From a checkpoint of a small transformer trained on Wikipedia: untied embeddings, 3055 steps.
Each number is 500 + 50 x the weight over its row's rms, rounded and kept within 0 to 999. Layers, rows and columns count from 0. Numbers have three digits each. The size before them is the row's rms in percent of the matrix's.

# layer 4 MLP up, 256x96, rms 0.11, rows 186-234, columns 0-95
100:500576463386420490514533493519472564497613475536461410525506522428452512557585501450575495625565406439504449509578503568514497469399508492563567536475538501445547480462505489468393548463520549511476488505495457502506504450519596545495567482526475456484474489535477490598471606426481437521
104:429461469433505463539483511487465444510550502416512579421614531466524455481503551572531484587577506483495464503505441531523497609502575520461479466546444569543568460526547529545419575591533461517493527519497589418419489522589516567445530573544482462438465638458504499514488518435473466533
109:485550434474486448490512390546579514506511437488536571564551518478512466501494494473580544538480447444440513498517456550543540536528454532475503455470434473513480481584471502526494560579384537587515377433576373559532551567412511375517506459516446569573459544454557484532499491496479476534
099:439431495447522484563476456562464475448549517473526387513397509468517580618446447461484452610450524493517512481489448503481492491478468555467477504495531455560458499428433504477525564482524442479538425513479390459496531467493579481433488648430464491551557489504496483556565498379411469495
101:535519525452449544500459459452568485501525428493462511407515515594505493505433571404492497506469456458486570456562444467398510415560461522445571558643540420468539471468533498507497549522523493564539511521393559530525456414436507505406459492455500477408527455536508523400540553575479467492
083:459514518500444479626505347484471484510545504522478454443541489460427445526538555420473488496447481548521576430531454509478558479462445562587523574525533411508503589488479568529541467542542419494475580491486633412491513550433486450495482423463481562524539533473473525561428458490537579511
094:491412483409479561502540572620480458482457582443555547576547455489570482443526471422532415512524447563437481477553455466449501500555528509484467510499490568449507458499450514404518430489539458436579485467534453433482394501523470517552485498571523473598396518551545468508593545455551567495
096:530532533485537475548458474532486421468553602561613422492487464505413527398509537507506501518519389567574545485507489421506570431481499478491448540564425514512478520544531513469547578396517553575414492497583484551493490559441423445474522555466606565450566539485565517538512527480555544496
119:541474401528563562499576476540532458551474486540454457464465421477483559510436497497470431532498440520518488555508466518427421512447553528539491485537485493489557526431526461594535407490521435487475499453514493456501493497509638505600528494508515523484475406421591438450364497393444501397
108:437488496430396445396532486494362497522481532545499459560479501603479529545448577519461622443509455476549518464482477497439456539440457480518520480560512469500501412507562539587527500552597518506443484505537500529496507528377479428553534449456490444488468576510530476554450568520379525504
087:507455480467444477505536547509499558527444473448505497487577422518452460510527475540501404561547449445430499491505518566428454462522436612515526518501549530438433604564394524473528471534524602556453429515512516558461536479389510462595537445412474597472507450433483469439490480508608526480
111:471600568530538487501483427475585474496489534506484434431406580556459430477385474505514463479390524405512472460480462504581520541434498501654547510542521480542502428489547651559490536481514533481514518484536446560494469463580511467468503503551424487501498479463518453572460492466504415466
105:481623436557451542518504450473462505512603466540468454452527463468567445592523432453475509495489588517433438509413553527498519473458484472522469380451576463620524545474508497484471432521495556585503610516526548543529435560571426548529474521532554471514493535563463500502424450508410517454
093:390429467528472553476523420445507466558446483527505566423463529482547539612499475467533532455558523448448481553437528545459494489538454571411539486401561444493451517388492516478524497546533576463528523492502420487401472457487462525537390585502469417496393506483544444434481551514496436473
097:512578447520509423516532580485454444435529487479535529514500559544455486438458498521553516427570483497454519541551550519427521529513406472537467558420507613482526556512503490442518582518515460552534558461516513546467399475542458448674547478475456558442462651543471548477459496563481485510
105:550508530536445498457576563447517488470536488527486542509548476458569402387514520467508503526444437448482500551557420527472576510588550384493501470453535477546502529523520426467510445452454475574587469530448519505542493554490540406505368518579526499605480446494598514505588580493477436498
125:443510483397532456448434519401526542533522487527433576491625438559498488468562453490494535510576477536522463526606462557587480560455537520452401449451468520587432507515495515472551507513531551553466532453468481567531488471465577573535487553442613479451567475431484486449528570553542533437
102:572502452511400457546530472502461514551482465625517450537572541474402471469519525540499531482406566458511426543497473509457547441554501505466648537493413507559510517454548480438479515517452565536456548462541404574497540492488629461451408452431546526505508520443475441440446459483492464474
111:492442514537492456555516539470513612420452444424478489539498536520488458554497536547497546501534482472566440561583487446544436507619545438440555520506479411482517506571500483492568520591507477578476480519501574585545539531479363395442462566594545433510495528482484463583477554551524537488
102:516534472492524461549474479455506379458522500585524515461518570579434510474535468450573435492434628464523518472551471495467504584490538470609517475479569459509541438410408443558444467444468467497559514487504540447542565454496538491525516453408375494568454444483553588533524583529478463498
111:433528494483587418509490534454460418506472507599515542548561519492465453502462479557495545592469549419486406496461409545532510593601493439544430402511507444539493517542473522484488484548551510476542502475480516547586533497427505468499468585437617552581487569477563538548543487408511422511
098:522518548554419447524553410534470445535563452458478499466494502478440486529505420499458490510418597484473547616492486538508479400444534476479453611572511521528532449508494478512443460494553454482508482597397421490601489469502540478553630500485476567433501444533457570488440595534522536535
098:367454481465471488457426556407495491470541527505517541545558538477502560475404467519450453476460389497548529509482476504629461585523561521557517534552424511535485552591444539519481535465411386517530544436591554537570542478459460467514520461543567512504479411455488476469505528432448463532
095:513477515465544530537514489560407543506437558458450469392514464570486500505528574473521565560497485528523523528516583464511471589492498602531539424550522399443485517572543536477564569525467480541561499482538594531482510480530461521554603487418445462416406473532589381440527487495436558477
087:476441532497574476539533567455516523438491529551516404526476497587571543530515480474542515438505495604405505482465575470395456478557555531454544484546401593543548540459543491550484435509475582483557419464492417462546401571441563549511467498495488504502566437515536458622504488429505527519
108:474443559452499549515426502577428441460468494502523432449572607591474459482445553445487538541453551495470477603572457512524532577520481615490419425544497456510501504478487514487439433492552448551440550470472517494447416460405531467611461566475485473476478505453485453428494434512570457426
090:475427498448506542508459510406517487521478514471461497579447580506449503450668460462525552543539514521593565451440493449475599494477369504595508440510608417498515592463420545520529505505557477473534448560534485477497446472506511473449432514531413466496559519540517439567458505450533490497
100:434405594535512471495527456479506462606483603553545527432550461522510528534493532503482524457471524606604566486496558583431452480559375541524395493559560489492517559459513593560518449546555533477508469530543537420473499607510505482553465535430472483553474490506489567499460532481562467435
118:461442451526563478523532457492446449577545478496489500526436426441490599437496464487586440567458516543459454487507460422508422499476564505511533455509526524346481501542408432529556446488554488518506444444520507572496471577376517542527429572409520536486486556442472555603477524443543498497
104:483520426413345511498510558510545481450489477501530479467396489469464515521558527486509564514491558579506545436525411560471543550533464488436571487542520522548568571509407455588429635517529539502449445509466527466469562529576498593478449535513472545461451538457450460525476467471489454393
097:493503489520443509520498494505536499505411540566532625554494477469524522533481427476439465480414479502517513429487521469516496467426553579429376496526601515572554425463470561505465390507498414466502485489565533484439487424506509491478532312494539465534385492445496465514509470486544540550
097:500586527531527498480522463468459452479441500552536481560454470537537471451547505489563571455453491422520424452535585545521497580532409482482521459529576388542549421506596504463561498476565510483488527507473474442506554547500513417458474488416429390587511443614578564477524413533501461555
107:394531584429498509490442460503462502576473561519522517584589531509486502511437435565481502504452494555492507545422396566567557558513557461526526585562469505445446506581546559526445475476518445490447525521470563550566507368494497483412433483558562530553549408552474462543515488441508447448
086:441440490578491556544523562538504461535430525538479528488473494524545522397520441504609551554588547470536529426476521438456570447520594609484495435536448446506532468534486564488492570551491431512510464483433521527579535500409459494478526440518548541621563528478433454535527523467444388440
103:470472498430486564469482515514434449476433495604604517554545567473440490495663468472548553538504518480558444462499559532536573534466516555471432559484595440602526483472430538446544513515524477432541467578414460481394552508468492623492500525455484534464572511518482501480483520453434526503
096:490418539631411454520395404449491480489517523484540472439473472479498509460435610391439579446473488485500489531485464409473520494516480521482593486525512512552488467478483527548481449592487496519473514503567545475516353422461533440462463559502447507461559516469482398428428466483495468560
099:523356558481523485523463475539525589476491485528516480469465545469535425446480373403578502561569562452441450591515493509503500504433422517426578508463477452524489483600425424509444511553458497550443437552541507531468573509516437417512547487497455512494434486446510431540530483438435430478
107:530472427470547408492538481483475580519597504506475496427583482534517482592533482616525500535472495517544547588462527520498406586459545513517480513450451594513485485527348502543497505565414526487499476466602488491454550446560473488503561520429532446437541568515406589533503494472447481442
096:448493503517556493481541433584495574455443544474507471526505482542416399456432566617465420388373464418527460471504530402541561485410506545500483514546418555549540476457500511436515530508514507440506428511486438542433489507464504490474510507440519479460405507489596456521462410449533534480
078:559544588480562501499476559493551544430524539498559477531479440426489524453508486478551518471439419560460479500539580564522526452413533492542464482540572433475507638468533562524450478506540595449537556567479576457494541505380455398517518519415485492521448514597451506407525550430528500465
108:506464490469475426524507551466484510464424416509486512383455569632505433540545597476535478482546441524610511455591528531387554475539512563452512427493455480501602444523562484451430521521470504528550523458396547527514499413445435503524466532484531587528520488527549574476536542534503479555
072:360478505455565545513474424516505568539462492521494489491496524458458483417499513446449412547542488516476558489428512507472465452521539568563524528471502494543485485534617443403535507527586507546538582552579453522459599431411485497553472427562416547523519582489522567482495532441426435581
099:430533593548520469601492501463490504462572384569427534545484587520498529484483505455552547471522549514485559496552490534538464523543592494492493441581522581499466494471579476491422491545443539490532427432486514381485520485527449503594474431605550453466527490426538558476436550585589489538
102:545504526514424501489531441582516505588517523434486477484452461403466562550595535482536486500463485547379525604451489448596514544453526510485473483543570524412538426480512506494525553501523515553529437440456593443408399496511526510529530441494473548442562527440481519559509522433648503511
098:479460455451545522416552491476523548474522483522486486485607538483510633524545440494453422493532488575480472457488570550527479395475558507532494513420476525411529443508545431486504473515434502589465365519464484367473595464456506509551431400453488455443497489476446475555503454560437517472
105:413453581533480486569462559531547497476626597488540558495469456462512435475464552436528565441529463423529409507518487493535640515544514472517471475513528595554553510477523485490440549504401454472441560472494562501575505458494560453458445601458496539550529435458486584499477466512476406461
096:501530531489536556517597517538475528562487431448379501608520483450446501479497442482485567537496459484517495614518498434568458415550454543465548538506527524469552447579514569490496439559502498430418437381585563529446472520464493523564619509492539486503535502447486459482415499425581507462
098:503555456598543449546512432451575460491421463448490532465630473560525529520528528559499563569429460442563569578502495548537445440451518514555418565529515451477459637503548579469554475464513540525505486521477486461540488541589519564496495487524558615460505463489407546549517423523523548490
089:510512471539510472529536404523485397447486458548412501424450491549445558526561502426564499531543484436510429497486550565447555456582560483496543468473518496427422667450488586557498473482532588575486488512510475458444475532445456463523498463492488555475509466546475631545552404547504505476
# layer 4 MLP down (transposed), 256x96, rms 0.0607, rows 186-233, columns 0-95
097:475442423598517477427488547474580452625464435508447617538428396508460460492432498512552447504520468550542513441484558472525520519483523558528457583539505454527570485426454439522577446444564551460574425525511523517457469495512526488513459490576460603526509415448540542441555535491438500463
094:558597525431500455632473487521523455501477501478484573555468614471445463467495414453451498508511512560532536449489515547548455555555509459542483523484493531488523473532409528437540506447467553435612563493500447608524592524448428462487495414523539577362482515436460541484433460461511500532
108:518588490478425533548567618412529431500433495494448473473508524556423497486433487445549478539441456537520518558510462476573519506487467500500544501430486410422486503581539421438499456495450499442486449506577436529422565626473498568400479560516503520526473446424457529505506384509491426520
099:462531471501465537482478495436439479416394523523508520522413525309574585528518498444449520538449559468545472642469503558470474471450441484478493554456465509511538461502374477440444596445476419553458471472471453483499432454516442482525445495526445519463498490510481476524491451468514515590
109:480525530453344548583419470403486513528495471452476515482451453441485516462479527556488506521471484436490455493458440434440499403530456506448500518564509509492405540474483500513543565527475529612394557541531523486505398449498556540488395544428500498476497514568534573439488396441458425533
088:500523520512354491547504428569529487436523428506495501541442537459533499368501516497441534461500479501500498435521446590492411378388531559443537531517474465504468495490538518585480536506581527478409544593465540428445514488627466516599475471488495524453558514478481535501458428452512519470
096:448511500511482520478526494533461447457517428421503552438500537580535525491498465530512570520465432506472509539486434460415532448511519542487477499476490580541487558412425559444527470553437556539529518614391535628567590601383538546520448495496560455465596541448558517509483553452530460518
099:498483492519559509607544465543536521552510529484519526406453529501534483504608500518604606478543529477575481464558628502512503522456448554514462515485501506493505569550580523463398470455478531459474462437504533543445442478617394470588534498435433499474495502616523545486479610545539508486
113:461486508500478357547466526433466485431440525529462475477449553460443527450548402542535602492495612452549604571525530561493586549510453466480418570535467442515551519556455514408540531420534464516540452505521487521539514463565518412443525484570521478515413484439535486573513423449504518494
103:542537499513577592424496404451457517626484479521481596539565508480428410550591482452559411460404453468450485509488509578575498404484575505451537566526525461443510482446494550535482543502539460425435515527484470452555487544467509515552543539565551490543424490544406495578470482467513491521
098:529524518478442447431514501507506539499519467570521494497503419466428495478564407575609441462435545487419535512471430452505445466473484532474504436418513474456458548577439509477566503517455489489535516476519533416390466409470495472531604631547403529565488565423490500468511446594545482483
113:618462467499442467475566563518543484412502536436525478632453527431512513564537523432479447555471381448413433478519484530501453474480601531572491440476468459576490420438438517511408461477521517576519520551416503443513449433497474527426471495574484496564469520500610497512548495512484488521
101:545597589580557543543439520604531390508422502519425492381472478538417546498492528490553467478564500492553524501515492496537514599518508453463444510507530540499541508438506392519455555592493429563423568420448504494495515542484429565444541448428504468422528460503477505450451499540490467572
096:537461506409545532506538395438512472459512528454579504499489507560483428556603513519396519438498570510405555552459486505425511471416480479453455476512423559479532489431472464457545408451505513415474437475459505546361450574478579472483510552437465536381487455492520518428500466485480508485
100:464480507553544446586476497520529470448505528436546532570504401470443493452482632504394429564449535500568397449484474477585463514492480508495419514478379540558454459485505454451491624550559548436448499603566438487571521486539452527507517447585501501494539487527455471469524538484477452470
108:511490497597547468585577586485564429512559521502525576488572558533460459536435516533505588457504474519574537556552468532522450465495450441489467515586428603424464440445517542412487539386524582561490473521535448446559454526546384537507536570562447498453499418493515463493504491477488528530
121:536506539523549527528436518557528475543498549502555562558413548593494568430463542441551460537545421552494365476358546507487584440467489539411410485431483453488465498505475514556466428507536477476592519541521548484587581486430520477550531507477457539505467526475495535511471456388454543537
103:420490448546526540558490563476480484530492524473517555546492472511555435517494437522541593484555501419515663444537481383515489520422492522531538490456529476535411384413440454509479509477580544478481371442498491449539508497522544508436481519470479512454388468503473475462554597456473553553
102:482460456519529464472547515520520372503440527500488423563482520519463502432453501458524508530473512402562496452570398498480563578528485401465533526482431604479545501521510427574469478629463465557511486548465547540483399502482541478444461442487539423571553499430443488514472597587487426517
103:415447457571580467515508512462438415481606511474395415444532462578551514582561490510502501485515516454477564509518526534546499489483524409503531543571487522515467467466514566495501595477579435619508557541553494481554539511440469494590416554486487519513450426636466483562455513504483483432
112:476516475540541546480524523550515544533492533598527547511482623461443439547557532580512544449588508613446464590500502514491521513455593536521442535514438500582483516445485506497557605425582542560516421534460512476606525519489420484411550428433478519553491557548509544451458465446539517550
101:596551486487443484512503528491448436461499504542500472526449488480478503490470524503502495402424562375507518598522395400636492523579537491467571534513492383571497523569433485495448493494507480462443578554502449488500482520529542463498478421516508562572532504419508478596484513482594417448
101:652492478562498449551412548445545464544491462504498555473475499487591437479481551488523546480514472467554562505523516542521495473552590521524446574619526569542461560468513526576544563501456436497493386498426452370506527601468444467437527556455483472474529517526555572511534447560525493461
096:578499543445545481571488521512414480476630628505612514419489464515512500530478509478526594491490449553427529511479508540484497462435533442545468329436512452485604542502499482539547583589577496565499526480498495530490473450524503535454526552486561575538563529463470505487502572447473504549
096:459425472458476513502418516511537410388455537554501510482491567414541541394455399499531397500395553496512517451552341405448442553516521531535424485493527491458519498567464507563531482503481513535496499433471463550573425515531555545486551531495463524496555456507490497556440525520417561511
112:437514505364465517528488472485454520480483499433510454529484531605373490538506628476456541460500601553515460538438418558612426455439425584513446508499493509538485501477522486526488507517442607472442526456521555509567442458453546592520496446434531484493461507439545475437579489489487540497
092:498541559447567448508508556547556490540580547475506530588507516479534426465505520441498524467519530454454442575481518560530355465477495502589530497535570562451435435533482486520467490576361532495460480512465491495507441548475558430553599528405554527555512625554472482503521489602530488543
101:422510514510469482569535557490512639442498610413470349488536492640589491549516510546474501533536542532518476474492516535556529499557552530478471515479472448521508453529433574525547497495533473519527540517590455487541404541522568510461572573475499437547547515532457541476602500485535411454
100:506447464478554507491544534520501499585391507461517481471451505536454483448498509415499604416451519469532487387433491481516492562463524587442465548486456520494462521475553588523467436498469501486487543564434505446397529533414409578510587459517390522494504497414555609446475484480507406542
101:509565467554516484566411469518454423492466511534520474529482512529511495503413361495535512513536518445476501466448552506454451412439513507528430482519486484559553519547548516422526458445448527548557477461520445569509487463596593545552491518466586475477486404412510570583486489419558638574
096:511465456443438533589508443496536507484419499509450448573555489403549418485488504488483510578487474509549497412475554418490443446454392508536475550530525485601521564462522559532568484455485484489503462593543480469518519549433408497453471509439403453434530486447397464521413485569568578542
097:546459416522454472604523533553552597431486471461568526482524545408435457567544465502392519538575519470485572459521522417447473422490494567511483531520451534446468503480483534425541441486476542569484492461578467583412520512445507437457483563433612510540554582494537526549465510458567543449
104:440440514463508499486500519550405430493453518528462610532513517509600526467396488548437485491498523485428506485526552477420478481564485485461520552481459495432604492482509571475499493487600476529536444544594487540411446343619490515473522450454499536435567473593494567460483502506432475485
095:540500514495448559519428534491450428473617448460478484489477557565470506493455468423550516506560559529637456519549533524474590422528521517642519451525442514445545489544489553501482593587488516508452502400571516396468502472508505405444467465570513528495470515471492457425444484524410471483
100:518451531482511516457578585550469578506424488568597478502558472485515430428620453526537506520534515573465460440537538531470536573509514428480514569476434514527461452516458559504399573471507517479570398484461514433560546425429398560525519484428456519533465515431445519495401518499429547490
099:563535495614552548534492395427597451486489514563406487438465498517517464568577487373518442469478538513517436523485519423509476452507487454499527479424563565437473512558447584497513442485527444593427538487540570561461523421483420492419513495528504471576514567523527466568546521564477497534
096:504475509512523477576613443485478423470577500472596538542506462477469609479433420610423505466575541463485527556486528569455460492491517572522525455566473416485520477541483454502482540495531473447463577522563491418572468385549545433592597539477562517472446516495523561475495470452569527525
103:517463588529447554541509545496532425509491474460399431493416464375452586521460437426489441465456436417442472462485484489504500451533531497441557517558431414499628524393535540524461580480582473510483546507515471552540449484510560540479496400509560483435513449459513425502455498517565531513
101:413540499436521564493495479500453522551529466505374461507532511522456549421533400543543449571588492485481527551545513432454497482423392535595488479573584514412542566548496478443466486531465633457425503539439501549560519540464522456523507487504524429502456500465586395527467472493539532540
080:530429617533533519492540539480516508482498458479549457550533558465540439507454598424514583515499488505436492518474553574444568482612477482580461472629470537538459508457442559649503533482461539477496408483544551541495530511542488455404574496497524472567573410481478463487539578508501447483
103:540483622401432499493472489483472471513596454520580500489513540470550430449465392499527500512568545447533550567440547441451485480481475469530464582518555523545528466509406472558461572520643577492497469478499440549540450583446534539430539535545535534546579464576465483566469510531563503540
087:508534632556479380508593604590526548501485455463503474488549534516499537414545542521517546528537496509431474494468409518477500485466420397545396459451438470532499371435523502423510550541497474536543522459490556493553477476601578494507527576489439569547505477512515452481504523558447469520
105:507530480471561519604471504508498538518576557468514520523490531441432547522513474498419578520528559524416486515557497503525427501544549521483505502478504575465401428526545537574446425510430443501524420530563437579344504533563489546666512506554604458540558479454506483479499525524517518477
104:373436543552483565500541429495522464555477459541595547484482568476390558456405483496507461534483552536537475463480565481557548547520417493565423441580462498488434533451541597510500511532551506495460461497535511524552559486546480578471515521439431544524393520452465389488462441471407490534
092:502533377508428486476485501546492493523455586447585587602511654489603460519497440431500494510506521560566435521496567470511567474508410500535441486509510438481559481482519462542450405509471478549471510523493449505473468491498471400544490491557505478514519500517638397521500512511576440432
104:495506440509467551497529491432385495471463550514529461521562506510453610478546416585555525460510480541576468421601467585534502484512450506509478528571501506535519510552590565379460526489499497536579473544515565486511473438459434522433419481452459581528497587525516434524577581591463540539
097:467567490545604375543498463471615591538491472423431455565517488503502471538490521535482504499434399436510476541483441421437462500484514541449438575524522499471563554569570533468437596409399524502459506501485558544515420540423454471601507498476524468527556471499570491494469476485565501486
099:485430531526454445620450414480590564386523532505407524415478412514525541476428474535515422545572569610544493553490495534514508428545461519533521534531526464418503497535502541470493597555490445455522529442539500446434493532467385485516531477454574540454532500478452458510495461405459528469
# layer 4 MLP gate, 256x96, rms 0.118, rows 187-234, columns 0-95
097:480568469630526489461534555415517461506476492544572465476483495553476549472581530458588516409420519534560519469469536475464525427530472462538508478451550520474532572478382447560589471448476579462522499518392401585503499550520521485487461494454592551546541467531481435510415595470495536541
119:525496453523469446475405539513408471478458517542480525429489450472482550519513508514444500430556600469493425418452547469437511494498545472572454507564570560600513480487503435517466591497464503445492560461503467410463475509443495570488482440346558527466567532549561535566505647514489458499
100:435567628532517552536504439497513512527602558503489601508415438555510477478575485389446480485482504455491505529512553536440592541549588477554544457502514554492490425533543441401492496457438495491526482437435537468556538412484492441507531534519486507599510442442535596512547437535549518418
101:504500576570455542579446436521599485490511508522490547438521423495390483435447569535480505457533457437455515539439515400531439376567482476528612593545488522504512489395570506489509468504528520426470477518460574499510490396487540419485602525423518539458536457481540486459514519490466491440
084:505519512466446375572505340448502492500555596520619421475419460489469478453513517497492493475392435541505560510527466545601456473474484546588519509556510441603481575508480602448486470456544444553482508541491528406552451460476509473487484476528485487594510507440489563473492495462516530523
092:601463544450478469472464498451551483493502431531474436489471506513541481432450546545472514457488460584566476461444403537524516523387497553505547481499463482521402588463484433516402549506529529495455468557445464601566517534432528545532468472488476519433517532610562612604515580523452454431
096:519597536538466510500495403516512490508494465488495417503566449482434456468509460529533509513508396559535437410527518448462491522562492530403475516514513453440502534583422409610506565481520468491497546463476568506562503419556434406521466519501523587505505492523575459477370571568466408437
117:483487539525525520518482641493550548529473542471508578464494465509426413463502454456470508564552482449545504570394455500459620525432493474462408492494505494496520518456511485496516474500511431389426580523521464453471487448450565545449570512539636486454535490458630458498460567513460537425
104:576546522475544464526503432488450479549496583556509496491555412531531585479463492527450462499472579429516419437521511562504518508484555471473426440519547581523504526557449616583508398542524520487414519522521507512552442445430515493508442541432490542517571594491541603562385582520496453463
096:506517490525551480485478510514554491477524566462514556529554439466470407551455541483432439558488495415515426453528529486496447524565568591486527470485594475445473508502427534491549503500511540545432513470493579477423566545475504458575454416475576571556480417389564418380566577504556454553
107:536541549466527500564533383553511524484579556535403549475417460589510549529497598468435475509557521520525456439505557441478585515471540474468471479579530506505491425495539532460469572482632545537554418480429606513509465462528480530545487509476412373472490571471501504477497433461441525462
108:449479574487454480499533524470505443559516524457442490581434544501407486484488538469409486512382463507508538520550592507470562551503553426493514475530526457333545526470507505420572542441447421471456423564542399517500582429524501523448518468504572501532441486463554500433469530549583466538
093:559603472479473502568467510513561654470493456483474466504534455469500554544530512572453510514456475552487451519434529452551428427456587505528528509464520485596487525583516594587490508511483556555386509561505536441500425505488469445532450437464476516405624522410454522523515518509474585498
098:497496585524444563506613488512486484458501619513546473625521571537508541534514460571487542483540446425488556481522551532482511574466506391397495471458416517558474524489471459563497513599514502512496564467497481486476466522508472526528490503526431549531466588631502532389419540580482509425
110:493578469567480421499487530519564470559577566514512431469500522519465502616472406571509483537485455576573482505523440559585475582497527534472486417520546486497543547535468517501478525564569494600587465468488590485444389468581538488428539480410467446506575497507427511532418533432535527499
122:512588634497453466534439431516491468517500537500537500552448445656507563526547582492523570431459586516585448505521631548470583540486492527491456480385497541431447411464521482461484503471523483515531492469490502534590545528474496475486475472481557512455463511585504523506447437545571554447
100:508472573535563517499487392427522462413480474480501523408491482561598411537516494477526527517541498530540484504431526545546563449494491469475475486469586505480455564433516560612484433400503426494499474474494523449405480389520491423448540502528430465496591407480389514436453526464557507530
108:533527527614482558506432516498486476475443456470516474523591504470578523473491573350475444592438463529446569496497534431588493501473488500481444482512538523501450567421468457524533509431576613491414520506467471420518527486578462541526489482410531501456496472470622495544569577435523482538
107:525446519543531557597482468490539524502590577612511439541482592501528457561423451541449551479454475533508550463532511449416558522530459462445432543521459518483518557470519532450481477444515490510538472501543511550488540611562635399413443526416422516551544466460459548432473457555558517510
107:561503504531530453446501525519515559476539477541527460570437416494508472510405558442536478524523576446398585480593418520555466443456457473514557496608482528522502460522433506505494509495435530553485547457465582470467458459493555469486596507448563504453578534532435533514495537493343372494
095:474414523464479532400530571545450558512515474508479535475492562510470521481535480486432434451528529477482583508486416395424460459509429516551596458475544592479547587480516531489510443465448471492439607369563487429570467475511538589458476472560437553449456589507407520484495491456500514513
097:515451493456483576486492430379442439617435471533503506591471498494505493449500502484541590515497451541477582454539429500625501545557462562507539558536551578539488523368414509541475636521525468486559538469511556512422449493478573517486477538507561553467487503415468453482485524552469508506
092:454504525502480487575479575506494514536554465459527605513542560572441453455458508606469522506424527472479456485488544503442553452528514527505529446579545519499514374465513445537575619562537503473496482562467471480556449471368466484412441507522570485574534577476495525602438467463572497575
080:452547557507482503505630586551466518529535578576549503458445566557528409476470425506482503518429455565546496572570524493582488511450480506428489521574423489542471410534600547535508456490475426446521434414511527512508443491487537508577426496402530516438464434423538520469490440457449557491
105:488525547490574460509408548495494603465499493578496506571453527416443447490559448445535393493494567465454489445572553521510469490529596514572571517556536532522553542643471466390536471539516537522532550497477497446434391485481490447474436460447517553481500440456496526392515514456481503576
099:576378457496543456521545413471468563494491422481555413457470414550447570517537503414472467456471543590528527451453475439553493522473520512500532568510515445524532528415506536517531568469525465417514464517481460459539525423522521508390432423507575518467619372456536556502524443481513512520
104:493551526565501591515449595480572491473525388446483510508511547508418441533465506486481602506429496511442521499448542512553514634517506462550591534554535535433488481502447509437453527547476591466565499477376575531426429524457590458475543417450471526583486422486479535514506476474450526508
107:599449631481519507603495483470447373478544519513494479547429499543541521460502446449484535438467489485479530444440482512576499396474490511448587500480440489539556553593449543564476529510454479505584501486560482492538503574438521477579483572544496489388549479590517466584429523437503500553
101:525542542415556556540492544458570593488459554505459603534560568537612543471547472437451422431501466526444501531454595511567424589509514445477463446460536498506531518571488472487517512458504507544512409537484568447523545509394511371567553498474435541421535533498479445548501469562488478510
085:574443455575533405482522456471503404445507504484497550545524546465427485457486581498485631519484555479399517479500459463571455454482490536520475565564468443494462453541500498470495447473495657506499453551507426472481579456532493558424490484487546485562540401453658528491482509470535545479
095:440526493551526461497483518549580465460561497535441479574438515526436485450538534527489483472535387577549474504570597501609540493522564540447484537496411505457559509480580387478418523483501513518422463528563509523520454577539551557537506509618413434497495442512514534535524493444588505608
101:509559455500485535489541507628588494459404489421566463528580554538551500509413469441455453584504427473475542486484441477583534474424570495415442470463538413396470450506534533513510516450497476452533579530386468447471564413410528557507476483521468479520433505499578475536440514494491529488
086:530547507530387523438588507404452463457551502500435440510455451506461446524552538536432479504419547512417451476474520505575502471545456447540448432529599577540486457546521519476542505440524555493481470460624530478455421482614621517556523435488534548496457501497512472552457507484527617532
102:564455517517547569551540519523503552485429465537437460456551518506502467528485532523437466474445454518518513547526468526442505463382604478495468494514492418503465476485404516408487549652524519463524442570521542516543421489454551549523512500573590565563640514492572585453549557471486441471
101:397517493479415537535494478568513563498492594540443474478520460543380576521446478603537567453461454492509533577515508454582483450493459401477510504508419462534578457533500515570555499455577526477457492561472524418487547371460510440573525469535472478437516532458453481558431524568492564554
106:447563461572526471485504531545450533459448484569568520598477471480564474439505569463456401480495416492425523518457436475362484539521530483572524494394457533512382403460480421464561466485491573441488556483487494531504579501426443549489509513538534463429553534519477573415482483504532513571
103:510467411483439532512567550571457559550428580550490510462418561558459504463511522399557574436470480491491465460575595463462534569555468483511511523406535411504489537464532513406607554473426416508514509491494519494599505515427596461531453515450549584527495481452527419530525473517506456468
098:505445451471569478495486452459497509469465484498478487424452539535543489536528540436515607508521522558536418544419549501441465508481509494523550380556487409427504570466483524530546490577399424545424564458535555445516366426456463552482481510556460600533522453532498461413502551517538567571
074:474551444465511557388543553506491491540510479534448525505493524515480431557515407457437554463453543504456593521507506388459452418578453464457436478557541557477399456500357502477536473481482461466513450437495390480534413490498507532522441500472490407477535515575443539468400474467567541526
104:447477575457514549578566482505518505488531451418461441500456511489559468518508574501530509596477483417585542566610509429481597456526419409526540488437469482497592541546560564527505536555588461432524477506588517515534537514569476533591482415604538462484416505495510527544482515481523563466
082:503532506375570510484473447589478458504432501502488475542492561480489500484455571493461426542544422536455471469460530460405495404553551596518532491481542525484501551582608487456409572488562543534552549516565465444474480524442505528501393411583448501456496472489474591486490546418466467583
106:419483462496492547602525413490423539523587495500370517501521513514543505530517485502497568472575402472512491516517450479562517500582515561495488476501379520502542459591536440554478496560500470511491477488436589393425531469439529434475569567561593439417551524482532470402520496499480566487
109:463477463555484549514416487487475488532456510519580469576433375469376463463472509437590462496521502497419587474398443534514594471553432441588451486461525527536576495502525500495540606498518512421477439496469491478529500400475488601500492500540464535467486508530604451516462570428506459472
093:502532483486524501521483439544471435505469487617466511478410475515548399564498578468526577542433500428547508563474459594515377536590436512469539539648565524557496525475478505464501575503518516510520566479528497482523412567513495454547617549523472483470485456558583468479480471495558473586
107:483444527572508508513509542488533466419602483479415464492468360480551458498427537482408442508527465548525407564503459420476539451589501512573403462491501582493455614424538534471496426500372521545539580434456483465486565544461520516548538522473418473534496494482494519463523513472483514444
084:490552437544528534517397520560625536484484570549540613567508549483512510535524511512499467522483462421529453497537578481494458421510460421579543473530403421559525522518492435490484496534495453572493582613511444506479380456397470424466565557517566462524474510514478570478478481539518558469
094:431475504446536438395529488561498448553519576565549565479468603533509560501496502508473428507512478569561526371544499474550508508514524556523536424531502554588456456548493468555497477483434590496501551531494460456438538516539524478565423476397522481561460551386541416411483509525427481428
090:520509528517489458521488537447523548519537552530542539525532480429434468515460556575471502498486544616412598521514442455541489514512452559552420461514487442535642338558526494421491480536519497429467442452460516574551480542485566477500558585527554532518462478503522395497523600475439480539